config.toml
head_dim = 64
norm = "rmsnorm"
dataset = "wikipedia_en"
Each number is 200 + 30 x the weight over its row's rms, rounded and kept within 0 to 999. Layers, rows and columns count from 0. The size before them is the row's rms in percent of the matrix's.

# up: layer 2 MLP up, 1024x512, rms 0.0436, rows 524-558, columns 256-319
# down: layer 2 MLP down (transposed), 1024x512, rms 0.0436, rows 524-558, columns 256-319
# gate: layer 2 MLP gate, 1024x512, rms 0.0436, rows 525-559, columns 256-319
up524,098,166,189,152,250,224,183,239,207,178,222,183,204,241,173,216,232,195,208,193,192,182,199,198,233,184,250,167,220,233,239,211,171,248,144,168,218,181,175,173,263,146,150,189,138,179,242,189,246,240,157,189,172,172,156,182,146,222,255,188,149,219,156,159,203
down524,099,181,209,185,173,227,232,199,177,170,199,213,198,186,239,153,232,201,238,169,190,221,127,260,238,247,205,186,173,168,181,210,149,182,210,206,162,211,191,211,161,193,176,240,194,168,165,142,250,227,189,209,232,177,194,216,230,214,202,207,185,203,228,206,253
gate525,103,252,220,157,224,230,196,242,238,202,235,207,215,191,229,195,172,204,206,165,181,239,231,236,188,182,169,193,143,192,177,179,162,226,191,216,187,198,227,247,189,161,229,196,147,197,234,182,223,226,220,172,210,166,225,202,198,184,157,180,231,242,146,214,212
up525,102,209,187,181,198,253,213,208,181,203,245,217,180,224,194,215,248,169,174,205,163,192,200,198,207,202,195,225,187,204,217,188,193,176,189,199,214,210,219,187,276,152,175,180,197,240,207,224,239,170,232,186,211,173,192,208,233,206,227,176,236,223,264,213,150
down525,101,156,190,174,137,240,212,204,195,149,230,238,186,183,180,180,174,197,205,220,181,204,212,238,217,209,202,220,185,222,190,238,266,218,252,192,189,195,195,214,152,175,158,145,231,180,260,235,201,158,155,199,187,190,196,192,265,200,182,224,247,210,191,220,186
gate526,091,179,229,196,160,225,218,184,230,228,187,173,222,193,235,225,192,105,201,227,206,170,216,212,149,182,155,157,232,215,225,220,201,168,244,249,162,206,207,169,198,213,228,172,176,202,220,162,211,196,198,209,214,169,161,201,191,214,229,155,230,203,220,230,222
up526,093,180,183,208,250,197,177,146,148,213,165,221,208,151,194,210,238,198,151,152,205,180,168,156,223,219,218,190,159,200,208,274,169,198,199,221,205,217,223,233,204,179,221,207,215,198,237,233,172,246,216,207,249,268,164,237,186,184,170,158,185,243,187,202,192
down526,093,209,196,159,211,160,158,213,211,182,185,159,142,193,182,153,154,179,230,181,233,153,149,175,165,201,175,172,206,206,190,184,247,154,198,219,198,214,179,140,228,161,201,163,242,154,186,218,218,207,209,199,160,250,182,153,239,234,174,175,174,157,131,149,182
gate527,101,184,238,175,134,150,291,213,170,176,224,244,196,204,212,269,210,192,222,158,178,186,188,227,190,183,178,182,171,273,226,241,192,218,230,177,240,206,206,193,201,196,212,201,203,155,203,198,230,155,200,242,210,186,182,197,172,204,130,222,225,266,212,199,147
up527,100,178,233,193,210,213,283,195,171,229,159,200,233,219,176,201,263,259,237,160,154,187,180,132,199,178,183,213,236,198,155,213,253,209,117,226,190,163,211,147,176,176,147,216,179,213,183,135,196,262,146,239,200,211,230,253,198,236,187,220,194,199,190,181,183
down527,102,195,253,193,202,167,226,212,152,196,214,186,229,164,192,212,207,233,196,172,166,219,174,233,191,192,212,226,202,210,183,214,220,213,195,182,190,219,237,167,228,216,178,196,189,263,213,142,244,218,152,147,144,243,190,243,253,160,143,205,258,213,221,227,204
gate528,100,199,175,196,218,186,175,253,207,192,203,193,219,197,163,247,215,147,225,245,151,198,201,221,226,110,187,198,212,212,153,222,202,209,261,213,161,221,267,195,167,176,233,173,173,184,178,252,200,143,171,179,232,199,136,189,175,175,162,158,218,212,238,202,207
up528,102,183,179,243,179,166,167,240,162,203,254,255,214,155,142,184,193,247,156,204,229,227,130,221,226,178,204,211,198,209,209,236,222,183,219,171,168,185,223,201,167,153,135,198,148,217,185,209,203,184,186,229,207,163,245,195,198,249,187,196,197,190,191,180,184
down528,100,184,221,198,157,208,213,255,222,227,144,173,191,191,157,214,236,200,232,187,229,218,158,186,172,230,164,152,168,183,184,187,254,165,185,196,233,179,194,232,161,187,202,198,167,234,234,268,179,236,152,236,169,201,255,181,225,228,196,216,261,178,179,207,209
gate529,096,256,232,181,202,184,221,186,175,230,160,248,166,176,198,218,217,229,197,198,198,197,198,255,178,208,246,198,185,191,220,161,186,223,204,185,242,224,196,157,211,200,240,191,178,208,230,216,217,182,241,227,187,226,202,171,218,173,179,203,184,199,153,206,194
up529,099,202,230,182,204,223,211,184,155,168,195,174,263,173,242,192,221,229,232,169,218,193,194,217,144,207,200,236,139,234,232,179,164,192,195,228,201,170,230,189,233,206,215,160,220,150,221,194,204,199,190,208,159,191,262,184,173,216,198,140,254,202,263,244,233
down529,102,130,219,174,182,216,235,172,233,224,214,160,242,173,201,166,259,185,223,205,208,222,172,226,231,210,165,156,203,196,198,186,161,168,169,243,236,161,255,152,155,185,228,165,189,187,187,200,207,211,160,142,212,175,155,228,143,180,245,192,247,227,204,197,213
gate530,098,144,189,263,169,152,176,211,243,182,188,231,192,208,214,186,219,226,184,195,213,169,208,194,156,141,145,205,206,178,194,180,229,187,193,194,159,140,185,245,229,185,196,183,204,249,171,187,181,166,202,208,227,187,261,140,200,223,186,200,113,216,235,206,239
up530,100,212,232,256,169,174,176,141,190,170,174,244,143,198,190,193,173,218,203,188,200,216,228,236,181,187,183,209,207,145,204,142,142,197,229,159,249,217,191,213,218,220,194,198,118,176,181,241,173,163,214,229,170,195,215,247,195,212,208,161,193,255,164,198,202
down530,099,200,224,158,151,160,140,189,177,178,124,174,120,150,235,196,186,184,234,185,230,187,215,239,232,241,167,204,222,206,163,255,216,200,161,143,216,249,245,222,213,226,213,234,174,214,195,251,202,180,216,188,173,207,181,215,267,212,171,213,156,199,179,193,215
gate531,096,183,203,173,190,196,220,259,243,229,170,289,222,220,211,278,209,188,219,160,112,229,206,207,224,175,250,211,129,234,241,218,155,241,190,176,191,296,146,168,215,130,185,214,174,199,247,200,194,185,240,174,220,225,176,209,164,215,189,189,206,271,230,173,225
up531,095,178,157,166,181,215,219,190,230,203,176,187,216,162,236,162,222,153,207,244,204,185,179,222,235,171,301,158,180,229,197,258,153,167,195,235,219,213,187,219,175,225,224,231,205,208,199,168,223,150,176,213,197,199,260,187,177,189,208,241,173,142,197,220,214
down531,098,164,190,200,141,187,197,160,191,236,173,238,209,195,152,162,210,151,203,183,203,195,224,193,228,227,239,204,227,206,228,183,167,177,181,180,215,168,216,108,201,183,213,227,208,220,192,185,241,178,245,147,177,181,245,191,193,168,259,178,233,241,183,243,123
gate532,086,227,173,240,255,177,225,199,215,164,221,142,247,167,208,227,229,236,180,172,198,154,188,218,189,157,169,226,148,244,195,175,246,253,172,213,175,220,188,186,247,287,167,194,222,189,224,181,207,172,246,182,200,211,178,208,246,189,233,184,191,157,212,256,215
up532,097,190,209,219,191,160,192,209,191,225,160,216,184,206,244,231,205,181,191,170,151,249,243,168,214,204,208,227,217,138,222,169,138,214,194,233,180,189,220,225,198,206,152,139,242,267,223,180,232,151,232,214,171,217,187,172,173,236,151,196,211,220,179,230,200
down532,100,204,218,247,191,209,187,185,158,247,157,235,169,195,230,210,221,222,179,132,237,266,150,238,208,169,236,281,165,215,198,194,188,227,186,193,221,175,200,216,190,162,244,160,216,183,199,201,168,227,199,230,198,216,184,202,213,160,225,211,228,213,206,179,154
gate533,106,226,235,214,169,217,236,234,184,177,209,217,215,202,162,197,159,146,192,260,189,230,177,235,194,175,170,144,210,221,156,158,195,210,238,217,204,174,209,189,252,226,166,257,177,227,237,219,173,181,191,207,159,212,189,232,179,167,216,174,159,166,193,250,179
up533,103,186,178,163,228,194,179,178,213,207,159,165,155,138,229,192,194,193,189,194,196,270,171,172,218,189,210,213,211,217,246,129,159,209,235,147,206,248,185,206,253,245,172,271,190,230,192,211,214,140,170,194,218,157,242,284,238,155,144,164,155,181,219,196,173
down533,102,261,191,200,193,190,211,167,195,192,238,219,190,178,203,179,228,172,160,205,211,177,136,194,145,208,179,212,180,162,213,221,205,193,150,175,225,210,219,239,183,206,196,243,200,194,172,173,196,208,170,180,209,248,148,224,185,231,218,180,193,215,196,223,147
gate534,095,189,232,196,246,214,223,188,184,203,266,198,171,234,159,193,169,200,242,192,164,192,187,184,206,170,171,135,179,194,205,198,227,198,246,200,192,176,212,188,197,175,183,216,217,183,210,229,182,222,179,203,212,268,188,189,263,205,186,181,220,223,167,225,216
up534,096,228,217,169,208,176,148,196,216,198,238,264,227,211,216,244,190,239,211,219,179,187,146,171,129,251,186,184,143,222,219,152,195,176,103,214,222,247,194,181,210,201,188,155,149,182,255,174,199,174,193,235,184,197,209,228,186,157,188,218,253,216,155,138,205
down534,097,209,191,206,223,182,157,232,261,243,192,214,202,205,209,256,212,206,181,182,165,193,227,147,160,201,225,236,197,275,191,169,182,180,209,212,238,210,206,198,205,177,175,216,235,240,235,211,216,192,211,220,200,192,223,252,183,219,244,170,197,214,181,216,248
gate535,104,241,139,174,205,207,230,189,209,237,229,173,230,225,215,193,206,216,175,217,199,112,201,231,192,194,162,139,204,193,182,202,175,236,184,198,220,210,220,225,201,198,245,247,159,226,227,185,182,214,232,234,231,178,271,217,225,221,179,222,146,156,185,138,191
up535,101,199,237,166,199,246,199,193,227,157,236,173,155,258,198,213,181,186,177,221,203,196,204,224,172,206,145,177,207,169,190,256,185,205,206,206,209,169,224,169,198,176,246,183,181,167,184,214,211,209,233,206,207,226,191,150,238,234,203,228,210,205,209,209,209
down535,102,215,177,176,204,155,200,211,227,180,158,166,212,163,196,197,220,207,231,244,168,239,175,153,187,200,206,129,224,185,225,216,180,202,187,153,242,190,253,195,195,178,249,198,216,161,195,279,219,203,158,206,218,174,215,171,178,219,215,161,250,210,195,262,203
gate536,096,218,202,182,180,171,191,201,180,226,204,228,165,193,229,238,196,181,250,217,157,173,201,208,206,173,187,201,160,214,217,221,150,192,219,188,233,186,258,207,233,219,223,225,157,213,262,234,186,214,266,223,227,175,188,234,199,199,193,194,223,222,168,190,186
up536,102,211,216,206,166,200,179,244,202,191,175,267,181,170,252,224,235,198,183,200,159,155,200,165,193,240,178,217,213,188,178,192,207,206,199,161,213,255,256,203,199,247,181,222,222,207,228,261,214,127,216,220,182,202,219,164,248,238,208,194,202,224,191,231,232
down536,099,237,184,223,175,200,195,158,180,177,161,196,214,206,208,98,208,257,201,198,236,222,206,196,185,203,206,227,229,205,217,182,200,235,213,179,183,171,171,176,170,150,235,247,223,157,174,203,224,188,173,249,189,223,228,187,200,185,206,207,233,175,239,233,149
gate537,090,188,174,169,212,247,212,239,246,199,213,190,216,190,207,220,215,130,233,224,230,198,124,191,206,222,199,179,176,250,197,164,199,206,236,159,256,236,200,169,224,173,164,258,216,184,209,186,206,180,176,203,232,234,230,203,173,193,201,169,223,181,210,142,176
up537,096,205,191,194,180,243,209,205,207,156,115,251,222,197,189,226,211,156,208,237,170,186,192,237,160,220,226,236,185,221,205,175,188,210,172,248,176,202,165,245,217,235,240,210,216,197,226,156,183,177,208,185,219,197,175,180,215,143,218,193,239,214,235,261,189
down537,098,151,210,162,186,266,160,222,190,211,197,254,219,186,173,186,243,194,192,207,192,222,168,194,171,207,300,162,202,194,213,184,199,238,189,185,208,235,220,210,150,145,226,223,211,137,229,228,198,215,194,217,194,228,221,249,170,241,236,177,253,184,198,195,207
gate538,099,177,220,160,217,218,237,187,251,229,130,176,222,222,195,212,189,222,221,188,165,219,243,245,164,219,210,188,233,186,217,216,220,182,161,204,236,204,190,178,255,171,218,205,217,219,232,204,227,200,241,134,158,188,247,258,208,169,230,205,224,248,164,164,183
up538,099,212,191,193,213,165,231,175,221,191,254,178,252,231,224,187,216,196,204,236,201,207,215,224,215,176,209,208,134,222,274,187,151,195,224,197,217,186,208,275,184,131,232,203,208,234,204,171,191,243,220,227,183,205,235,219,178,208,204,207,247,209,160,131,188
down538,101,196,190,205,201,180,210,243,204,199,202,193,231,171,185,199,225,236,169,255,177,186,175,225,212,204,156,248,217,176,187,173,243,214,166,213,184,214,185,150,227,172,161,235,236,193,226,232,212,188,242,146,178,191,240,199,189,224,206,242,187,255,195,215,245
gate539,099,191,187,245,194,199,178,192,213,205,189,186,238,218,180,172,144,181,237,189,219,205,160,219,208,128,229,190,223,248,224,222,148,206,209,224,210,239,185,194,136,211,225,186,141,185,157,183,231,195,249,162,197,188,171,229,200,157,201,239,221,187,231,197,210
up539,097,208,184,221,207,239,160,228,252,160,198,146,187,170,212,110,158,191,182,192,156,202,206,240,195,244,165,145,186,238,217,170,197,218,204,202,168,186,120,173,215,199,216,179,220,163,186,203,174,197,187,209,211,189,194,179,222,156,203,197,203,212,191,266,227
down539,096,176,190,170,157,172,224,214,191,226,228,241,181,173,181,177,227,156,171,228,205,247,125,185,198,150,207,208,192,313,184,199,215,216,202,231,195,161,162,214,184,180,179,221,229,221,208,195,263,199,225,219,242,175,216,168,203,248,204,186,232,219,205,157,237
gate540,095,168,173,204,187,212,215,237,250,178,211,264,194,139,185,215,215,255,243,176,249,180,266,225,205,239,173,219,174,192,190,243,201,245,196,145,204,173,191,196,232,219,275,203,214,159,193,175,219,184,185,236,221,210,205,211,157,193,157,203,164,218,154,152,206
up540,098,180,200,251,181,207,138,170,158,224,182,87,199,181,216,188,184,163,199,196,217,196,168,221,253,227,214,191,235,172,214,220,194,102,196,238,152,207,223,179,220,198,168,198,248,160,240,166,208,192,145,182,179,198,175,196,153,196,243,197,216,212,190,201,176
down540,100,202,202,187,151,208,235,238,182,236,203,187,215,206,169,217,206,177,202,163,152,239,207,218,181,196,207,203,226,154,191,189,176,170,187,246,178,213,187,274,183,208,191,273,219,194,171,228,244,219,278,246,259,235,256,200,171,270,287,163,200,225,157,192,182
gate541,104,199,236,140,165,226,167,214,221,241,188,193,213,255,262,237,240,242,167,194,220,225,227,241,218,195,199,154,214,162,269,138,216,235,139,221,241,187,226,234,241,203,236,167,200,215,144,189,159,211,206,201,159,214,202,211,217,201,164,238,251,207,213,186,166
up541,104,149,238,211,187,169,206,210,175,230,178,187,204,207,144,219,223,152,236,241,196,204,171,240,185,155,203,130,215,212,186,200,220,182,265,249,214,197,194,212,223,209,203,175,231,261,223,187,185,189,202,204,161,167,196,222,185,225,262,207,179,238,148,267,163
down541,102,251,234,203,252,240,163,217,219,219,180,179,200,196,183,197,146,222,193,240,215,138,215,272,202,211,187,140,185,212,186,167,179,175,169,229,189,200,215,205,179,215,202,171,217,202,188,136,189,237,197,116,231,188,231,158,155,219,217,147,214,238,143,205,189
gate542,098,146,168,254,173,242,175,216,224,192,216,221,225,180,187,284,139,204,265,233,183,175,236,211,173,190,193,142,193,174,228,243,170,212,175,248,238,172,168,244,231,182,186,166,202,207,225,196,167,228,231,177,216,192,156,222,216,240,201,186,189,159,195,192,196
up542,092,242,194,279,168,215,186,222,171,191,225,232,182,185,176,183,124,229,179,204,212,218,207,210,166,215,176,207,236,184,216,217,181,215,177,246,232,170,179,196,256,178,187,166,186,219,169,249,236,220,213,173,217,150,193,223,205,219,259,204,195,166,158,214,237
down542,097,203,181,179,187,207,194,233,211,140,194,199,184,198,197,151,202,222,170,253,187,211,193,209,155,190,191,244,159,213,252,169,208,157,194,213,182,142,202,181,239,205,198,243,202,213,213,244,211,193,193,209,211,221,215,206,187,192,195,207,155,150,160,195,145
gate543,107,187,241,184,212,176,212,188,179,166,196,265,171,168,194,251,226,237,202,234,178,217,203,266,219,187,158,209,208,255,251,170,179,229,189,216,162,223,204,177,226,211,150,182,241,200,209,177,219,192,196,261,195,186,187,220,194,153,230,161,163,237,140,258,228
up543,106,187,217,185,192,221,255,129,211,268,199,172,218,221,195,241,231,208,194,178,254,221,216,133,149,195,224,187,208,175,196,174,209,124,230,179,174,149,160,188,217,209,224,210,212,184,235,184,262,222,220,206,166,208,157,200,200,192,213,144,217,187,210,211,185
down543,104,197,254,191,168,228,275,187,154,182,237,184,242,249,159,171,220,229,168,191,236,239,173,257,166,208,195,197,225,164,205,166,143,196,209,201,194,199,247,224,199,189,211,138,216,212,190,158,196,203,236,197,170,199,196,176,204,148,185,179,229,204,202,175,160
gate544,101,166,267,179,223,180,213,199,208,181,140,161,171,148,229,175,179,140,203,149,225,234,148,210,189,169,190,222,199,204,240,206,185,253,213,197,127,244,141,213,212,252,203,205,174,216,179,185,220,229,202,209,184,185,204,183,189,187,216,183,180,244,187,215,242
up544,099,171,211,202,142,210,182,181,143,207,192,197,179,209,222,270,195,207,240,148,219,172,165,221,168,217,208,190,219,185,224,183,213,180,190,189,195,182,213,181,250,176,193,173,254,270,250,175,200,222,153,162,175,211,134,226,183,265,216,233,194,209,218,199,192
down544,101,180,126,182,226,204,216,245,199,217,205,238,190,206,215,149,208,194,169,154,204,130,260,180,232,200,186,193,141,126,224,245,174,211,185,224,151,201,188,159,196,185,184,293,156,192,182,211,225,175,225,173,229,187,223,167,209,198,252,184,224,206,175,243,240
gate545,100,198,256,184,201,160,202,263,183,239,155,145,213,165,182,232,245,141,200,170,174,134,201,181,155,161,171,267,184,165,211,201,256,213,213,147,216,202,224,204,190,191,184,215,172,218,198,192,148,248,215,222,198,204,254,180,186,307,193,193,174,177,243,178,184
up545,105,164,215,215,175,186,182,193,178,139,221,280,205,200,228,205,213,129,198,191,207,190,183,158,157,148,169,212,242,215,212,237,238,180,209,215,208,186,174,211,234,128,206,211,184,217,194,177,215,171,202,227,201,227,128,148,241,201,161,221,238,154,214,229,188
down545,102,238,206,200,169,192,233,223,164,151,253,185,198,248,215,128,216,223,171,254,208,185,199,218,147,203,239,200,209,238,195,225,236,236,174,202,185,165,170,226,192,209,151,160,244,190,205,243,208,192,181,256,192,251,175,218,190,187,215,154,235,207,172,232,206
gate546,093,141,231,218,192,196,245,205,189,211,214,220,174,214,188,189,237,174,258,211,195,186,203,252,211,199,199,236,178,156,168,153,180,156,192,195,226,176,218,237,219,215,169,171,193,181,194,203,191,208,218,219,259,248,226,211,197,156,188,198,214,213,185,159,184
up546,098,205,229,187,191,238,190,148,217,260,212,181,137,199,229,191,188,232,204,232,209,167,171,214,180,182,235,204,245,163,186,185,196,189,230,182,187,157,228,186,195,199,189,210,205,209,214,138,207,206,127,227,259,169,199,208,184,157,259,209,236,155,225,194,210
down546,097,225,209,248,179,142,150,191,239,194,173,154,97,180,188,161,135,184,271,167,215,214,204,241,165,218,195,193,194,210,150,184,225,221,199,200,193,215,191,147,218,213,193,223,157,251,239,203,223,136,226,121,250,168,172,212,221,205,234,172,176,157,227,183,209
gate547,098,92,161,201,192,173,214,179,212,181,233,218,163,199,232,222,179,201,211,179,163,181,173,201,166,155,193,177,217,164,143,211,234,219,177,233,178,221,173,181,246,237,223,191,198,176,199,192,149,196,206,269,193,195,185,196,257,255,223,192,192,194,226,191,201
up547,097,245,214,161,206,248,153,160,208,195,147,232,219,175,210,233,170,170,174,198,241,175,238,176,189,193,222,214,198,251,201,170,232,171,197,195,167,210,161,193,233,197,221,233,287,263,161,300,202,187,137,220,241,233,176,183,215,170,231,178,200,208,222,218,200
down547,099,227,237,130,202,251,220,168,183,145,208,198,199,218,236,206,225,173,172,195,209,208,268,250,191,238,211,151,147,161,222,201,190,211,216,195,184,218,187,238,185,154,196,167,169,176,171,170,200,191,191,253,209,194,198,181,216,231,220,231,128,261,203,203,203
gate548,096,207,187,188,188,206,236,199,212,180,176,222,205,203,260,150,226,213,193,175,209,134,148,175,209,187,164,175,142,202,205,201,216,225,167,222,188,158,186,221,215,204,252,275,202,185,200,173,190,203,237,184,214,180,232,216,139,244,173,205,187,171,158,164,187
up548,101,179,141,250,180,207,160,198,102,275,217,210,226,184,241,175,194,213,196,203,209,235,195,183,194,168,207,232,223,210,183,182,205,216,203,225,203,241,183,181,186,211,234,208,209,154,155,226,209,214,204,159,169,215,200,240,201,249,159,190,216,177,147,231,163
down548,100,284,229,226,179,192,254,220,182,211,179,207,215,214,242,236,206,208,213,196,186,251,198,188,211,201,163,210,190,163,275,203,166,198,150,166,211,167,187,236,153,181,130,204,192,216,226,230,231,163,161,195,169,248,157,227,247,175,198,127,168,219,204,190,172
gate549,101,236,210,231,165,148,245,192,200,205,205,186,206,187,195,183,169,207,192,245,179,237,177,233,251,151,172,202,189,136,186,183,134,181,218,186,182,202,206,177,223,189,179,191,190,130,186,206,166,224,196,209,204,153,197,223,246,176,178,213,199,176,156,256,177
up549,105,166,157,210,229,172,217,156,236,205,171,231,206,165,223,230,193,201,204,176,145,218,208,239,202,151,199,245,124,203,183,230,183,212,260,192,158,216,131,148,226,229,180,138,207,169,162,199,196,224,174,219,193,179,185,191,257,186,195,194,211,177,167,225,182
down549,101,157,224,219,208,196,144,283,201,144,195,230,261,191,237,186,193,175,250,173,204,204,237,205,137,177,181,214,186,201,185,205,227,182,189,176,213,166,263,224,189,232,223,261,131,166,266,217,186,216,257,183,217,246,186,171,126,205,198,192,155,244,191,157,236
gate550,106,182,178,189,224,151,253,251,141,203,233,203,174,215,168,211,207,208,224,187,176,226,189,250,181,167,228,232,208,209,138,219,250,188,172,236,193,181,234,196,195,178,155,211,149,171,196,200,194,244,247,162,193,175,175,251,215,218,179,187,205,210,240,224,173
up550,103,182,201,202,174,184,185,289,174,206,208,223,177,195,192,207,214,178,183,200,234,206,183,191,189,185,220,237,168,268,202,214,172,290,201,212,164,210,150,218,177,150,154,158,193,166,185,204,232,216,191,243,190,162,185,140,215,214,241,225,232,206,220,201,205
down550,103,237,198,205,197,199,292,237,151,231,181,217,222,181,211,217,180,231,232,226,185,208,174,203,192,125,215,239,190,217,183,237,192,216,182,189,183,203,184,182,182,195,182,237,197,219,184,170,161,194,228,204,176,178,204,218,223,168,136,214,201,239,203,240,202
gate551,103,190,183,226,274,190,146,155,201,275,237,237,237,218,204,188,169,195,247,235,251,209,167,183,209,145,189,146,201,200,175,186,207,199,227,173,204,176,190,173,219,201,171,203,159,260,192,213,170,176,217,202,192,168,218,230,258,210,177,181,147,204,150,254,171
up551,099,160,235,188,172,196,202,173,178,157,177,180,199,164,194,278,186,144,198,178,183,201,257,220,282,230,179,198,211,198,199,175,211,211,202,203,180,261,215,197,209,228,210,206,182,203,232,154,277,207,194,197,191,201,223,160,163,216,206,255,169,191,209,185,227
down551,093,221,197,202,200,257,185,153,229,211,232,157,201,174,229,182,160,198,206,215,182,228,186,160,242,179,201,199,190,174,245,194,195,207,236,228,203,250,175,175,222,231,232,204,178,224,169,211,189,209,208,211,189,174,222,167,184,158,186,157,176,230,185,260,146
gate552,103,210,231,199,254,225,165,162,145,230,249,195,215,186,168,238,192,191,202,156,230,191,141,243,211,176,168,184,200,210,201,203,213,248,197,217,225,202,255,249,178,238,192,285,176,188,178,143,217,158,187,226,263,193,190,234,167,163,264,198,139,174,192,124,174
up552,102,241,179,211,231,208,166,198,211,214,212,193,264,155,207,217,236,213,191,151,223,236,175,213,217,197,220,168,182,160,150,213,204,191,214,236,173,180,200,208,243,208,207,206,247,144,206,163,220,196,245,231,253,225,232,201,205,258,207,172,157,154,216,213,164
down552,101,164,197,176,185,247,245,192,165,211,190,189,256,145,144,207,215,183,233,159,250,202,160,229,191,170,163,169,193,194,221,139,191,182,261,219,203,179,175,203,230,230,217,228,205,190,210,196,183,235,173,206,215,187,192,197,238,223,198,205,280,193,277,202,166
gate553,100,228,251,177,190,203,264,205,168,198,226,227,207,212,233,227,160,156,222,191,166,235,207,233,212,163,235,176,184,196,162,224,130,177,204,198,168,234,175,186,224,206,201,176,192,187,183,152,208,211,205,217,208,227,153,227,153,227,254,174,229,170,191,231,204
up553,100,215,220,209,192,176,184,206,181,182,135,153,205,161,245,183,167,181,220,169,139,215,254,177,178,139,167,240,215,187,171,171,180,196,185,204,149,170,219,167,252,186,170,184,200,195,235,150,293,189,194,159,169,226,150,202,209,223,246,195,220,170,199,159,208
down553,099,230,204,228,140,195,214,224,209,177,168,215,199,141,196,172,191,239,228,199,234,239,224,207,253,128,231,186,211,189,188,234,164,263,207,198,213,161,226,135,153,164,181,206,219,202,246,213,130,196,292,184,245,193,207,185,180,143,184,184,208,150,207,157,194
gate554,096,167,180,211,258,191,204,218,230,187,258,262,220,166,248,235,222,160,271,222,214,174,209,178,207,172,207,161,165,206,176,172,192,173,143,255,200,203,215,234,200,194,234,183,207,181,216,151,226,238,205,170,198,173,175,212,213,170,203,142,181,188,179,254,123
up554,100,176,211,238,246,179,184,182,176,144,206,234,204,158,212,258,209,162,199,187,227,205,210,195,247,192,204,175,242,115,152,187,160,161,160,224,217,190,225,191,199,199,250,230,205,188,181,190,265,249,202,156,175,171,196,157,113,201,168,143,191,148,194,153,166
down554,096,191,242,161,155,212,199,235,200,212,200,227,202,237,221,163,228,194,144,206,192,195,186,228,224,180,188,226,240,140,222,166,197,157,214,198,225,247,230,170,215,190,243,171,164,169,202,178,171,196,219,162,168,185,211,206,208,258,202,213,152,197,195,225,195
gate555,106,202,199,174,163,212,210,227,230,192,175,235,183,258,188,225,155,188,168,216,165,173,223,262,176,193,209,168,194,225,246,164,132,202,183,223,191,188,194,183,184,185,230,207,172,219,197,211,211,209,241,272,213,157,235,306,242,180,184,186,197,215,213,174,196
up555,104,174,225,262,237,240,185,177,218,162,157,183,208,189,217,185,183,192,234,154,197,236,222,192,135,233,178,233,281,238,180,176,192,207,211,280,237,242,206,157,184,178,199,183,204,143,187,196,240,186,199,183,218,162,191,178,184,199,176,157,193,183,281,215,153
down555,104,197,255,228,221,199,147,160,128,190,224,171,181,222,168,243,181,201,181,177,228,214,182,237,173,207,244,202,195,205,192,190,208,151,181,224,229,173,239,144,167,204,182,230,139,179,161,253,196,218,246,150,219,215,206,216,216,191,195,178,182,243,247,176,164
gate556,107,229,206,210,257,219,170,232,205,264,198,177,143,218,239,190,227,176,227,224,201,241,191,212,211,159,230,204,231,247,176,204,162,229,226,249,163,265,192,177,204,139,220,209,215,211,147,158,211,253,166,182,208,213,205,254,136,212,182,225,198,172,166,207,197
up556,098,200,225,248,164,254,155,187,223,180,235,211,243,129,193,193,205,148,219,172,164,198,149,161,158,157,171,206,210,165,150,181,196,204,211,209,204,201,199,244,230,228,240,145,187,214,218,251,168,171,225,225,192,231,211,197,205,213,195,246,179,229,243,224,216
down556,101,199,167,245,202,198,181,186,231,153,164,235,248,250,189,181,173,220,191,206,125,192,197,197,156,188,186,233,182,201,234,212,237,151,222,230,212,224,183,207,236,186,190,220,205,182,220,231,155,206,172,218,264,235,164,207,183,245,242,222,172,216,177,184,196
gate557,092,252,165,189,231,182,243,233,177,270,213,176,152,153,239,210,174,209,228,250,203,221,201,231,180,182,164,235,156,226,211,195,163,221,173,219,241,146,127,202,165,203,176,219,234,234,182,140,174,181,229,254,202,155,185,189,240,233,227,237,202,219,182,195,148
up557,097,228,170,142,197,197,215,252,153,192,195,165,174,227,207,207,170,202,245,192,181,197,186,265,224,168,221,236,185,165,182,183,220,284,200,176,170,171,157,122,187,177,156,213,188,177,214,203,194,172,220,198,165,184,175,242,158,217,209,197,157,212,176,166,243
down557,097,194,152,171,215,211,177,188,202,289,239,209,246,167,198,225,155,184,194,238,219,222,221,181,199,159,183,186,181,221,187,183,193,244,219,206,239,218,207,168,157,186,194,177,229,248,181,167,267,170,251,285,224,204,138,216,202,208,152,175,191,165,114,243,200
gate558,104,166,232,176,201,193,188,205,239,171,208,225,176,212,165,245,193,164,171,194,153,245,193,210,272,206,171,180,238,207,146,157,203,254,228,235,218,211,168,230,264,172,198,173,167,158,190,203,159,220,186,179,219,203,198,246,192,253,227,159,143,247,194,212,173
up558,107,232,190,215,207,254,170,161,177,209,187,187,209,208,163,193,264,171,158,241,216,223,158,204,218,168,160,238,236,193,152,158,135,193,228,237,213,142,207,188,259,170,211,191,206,236,208,197,179,259,207,161,199,177,236,174,223,212,227,186,206,245,229,204,196
down558,107,245,175,255,192,178,184,195,230,147,206,167,200,245,212,206,187,163,195,224,295,219,158,204,269,177,170,215,209,170,200,211,187,235,228,213,190,205,210,193,250,196,237,197,226,224,193,194,146,253,225,198,177,163,243,183,244,145,181,202,214,244,194,246,193
gate559,096,201,203,198,246,196,197,186,203,216,198,218,231,276,200,242,214,212,176,248,177,223,191,216,194,175,207,191,173,217,214,218,127,223,165,190,201,197,236,192,204,230,152,228,201,214,198,222,177,209,203,201,139,172,179,203,224,180,165,248,170,243,177,223,177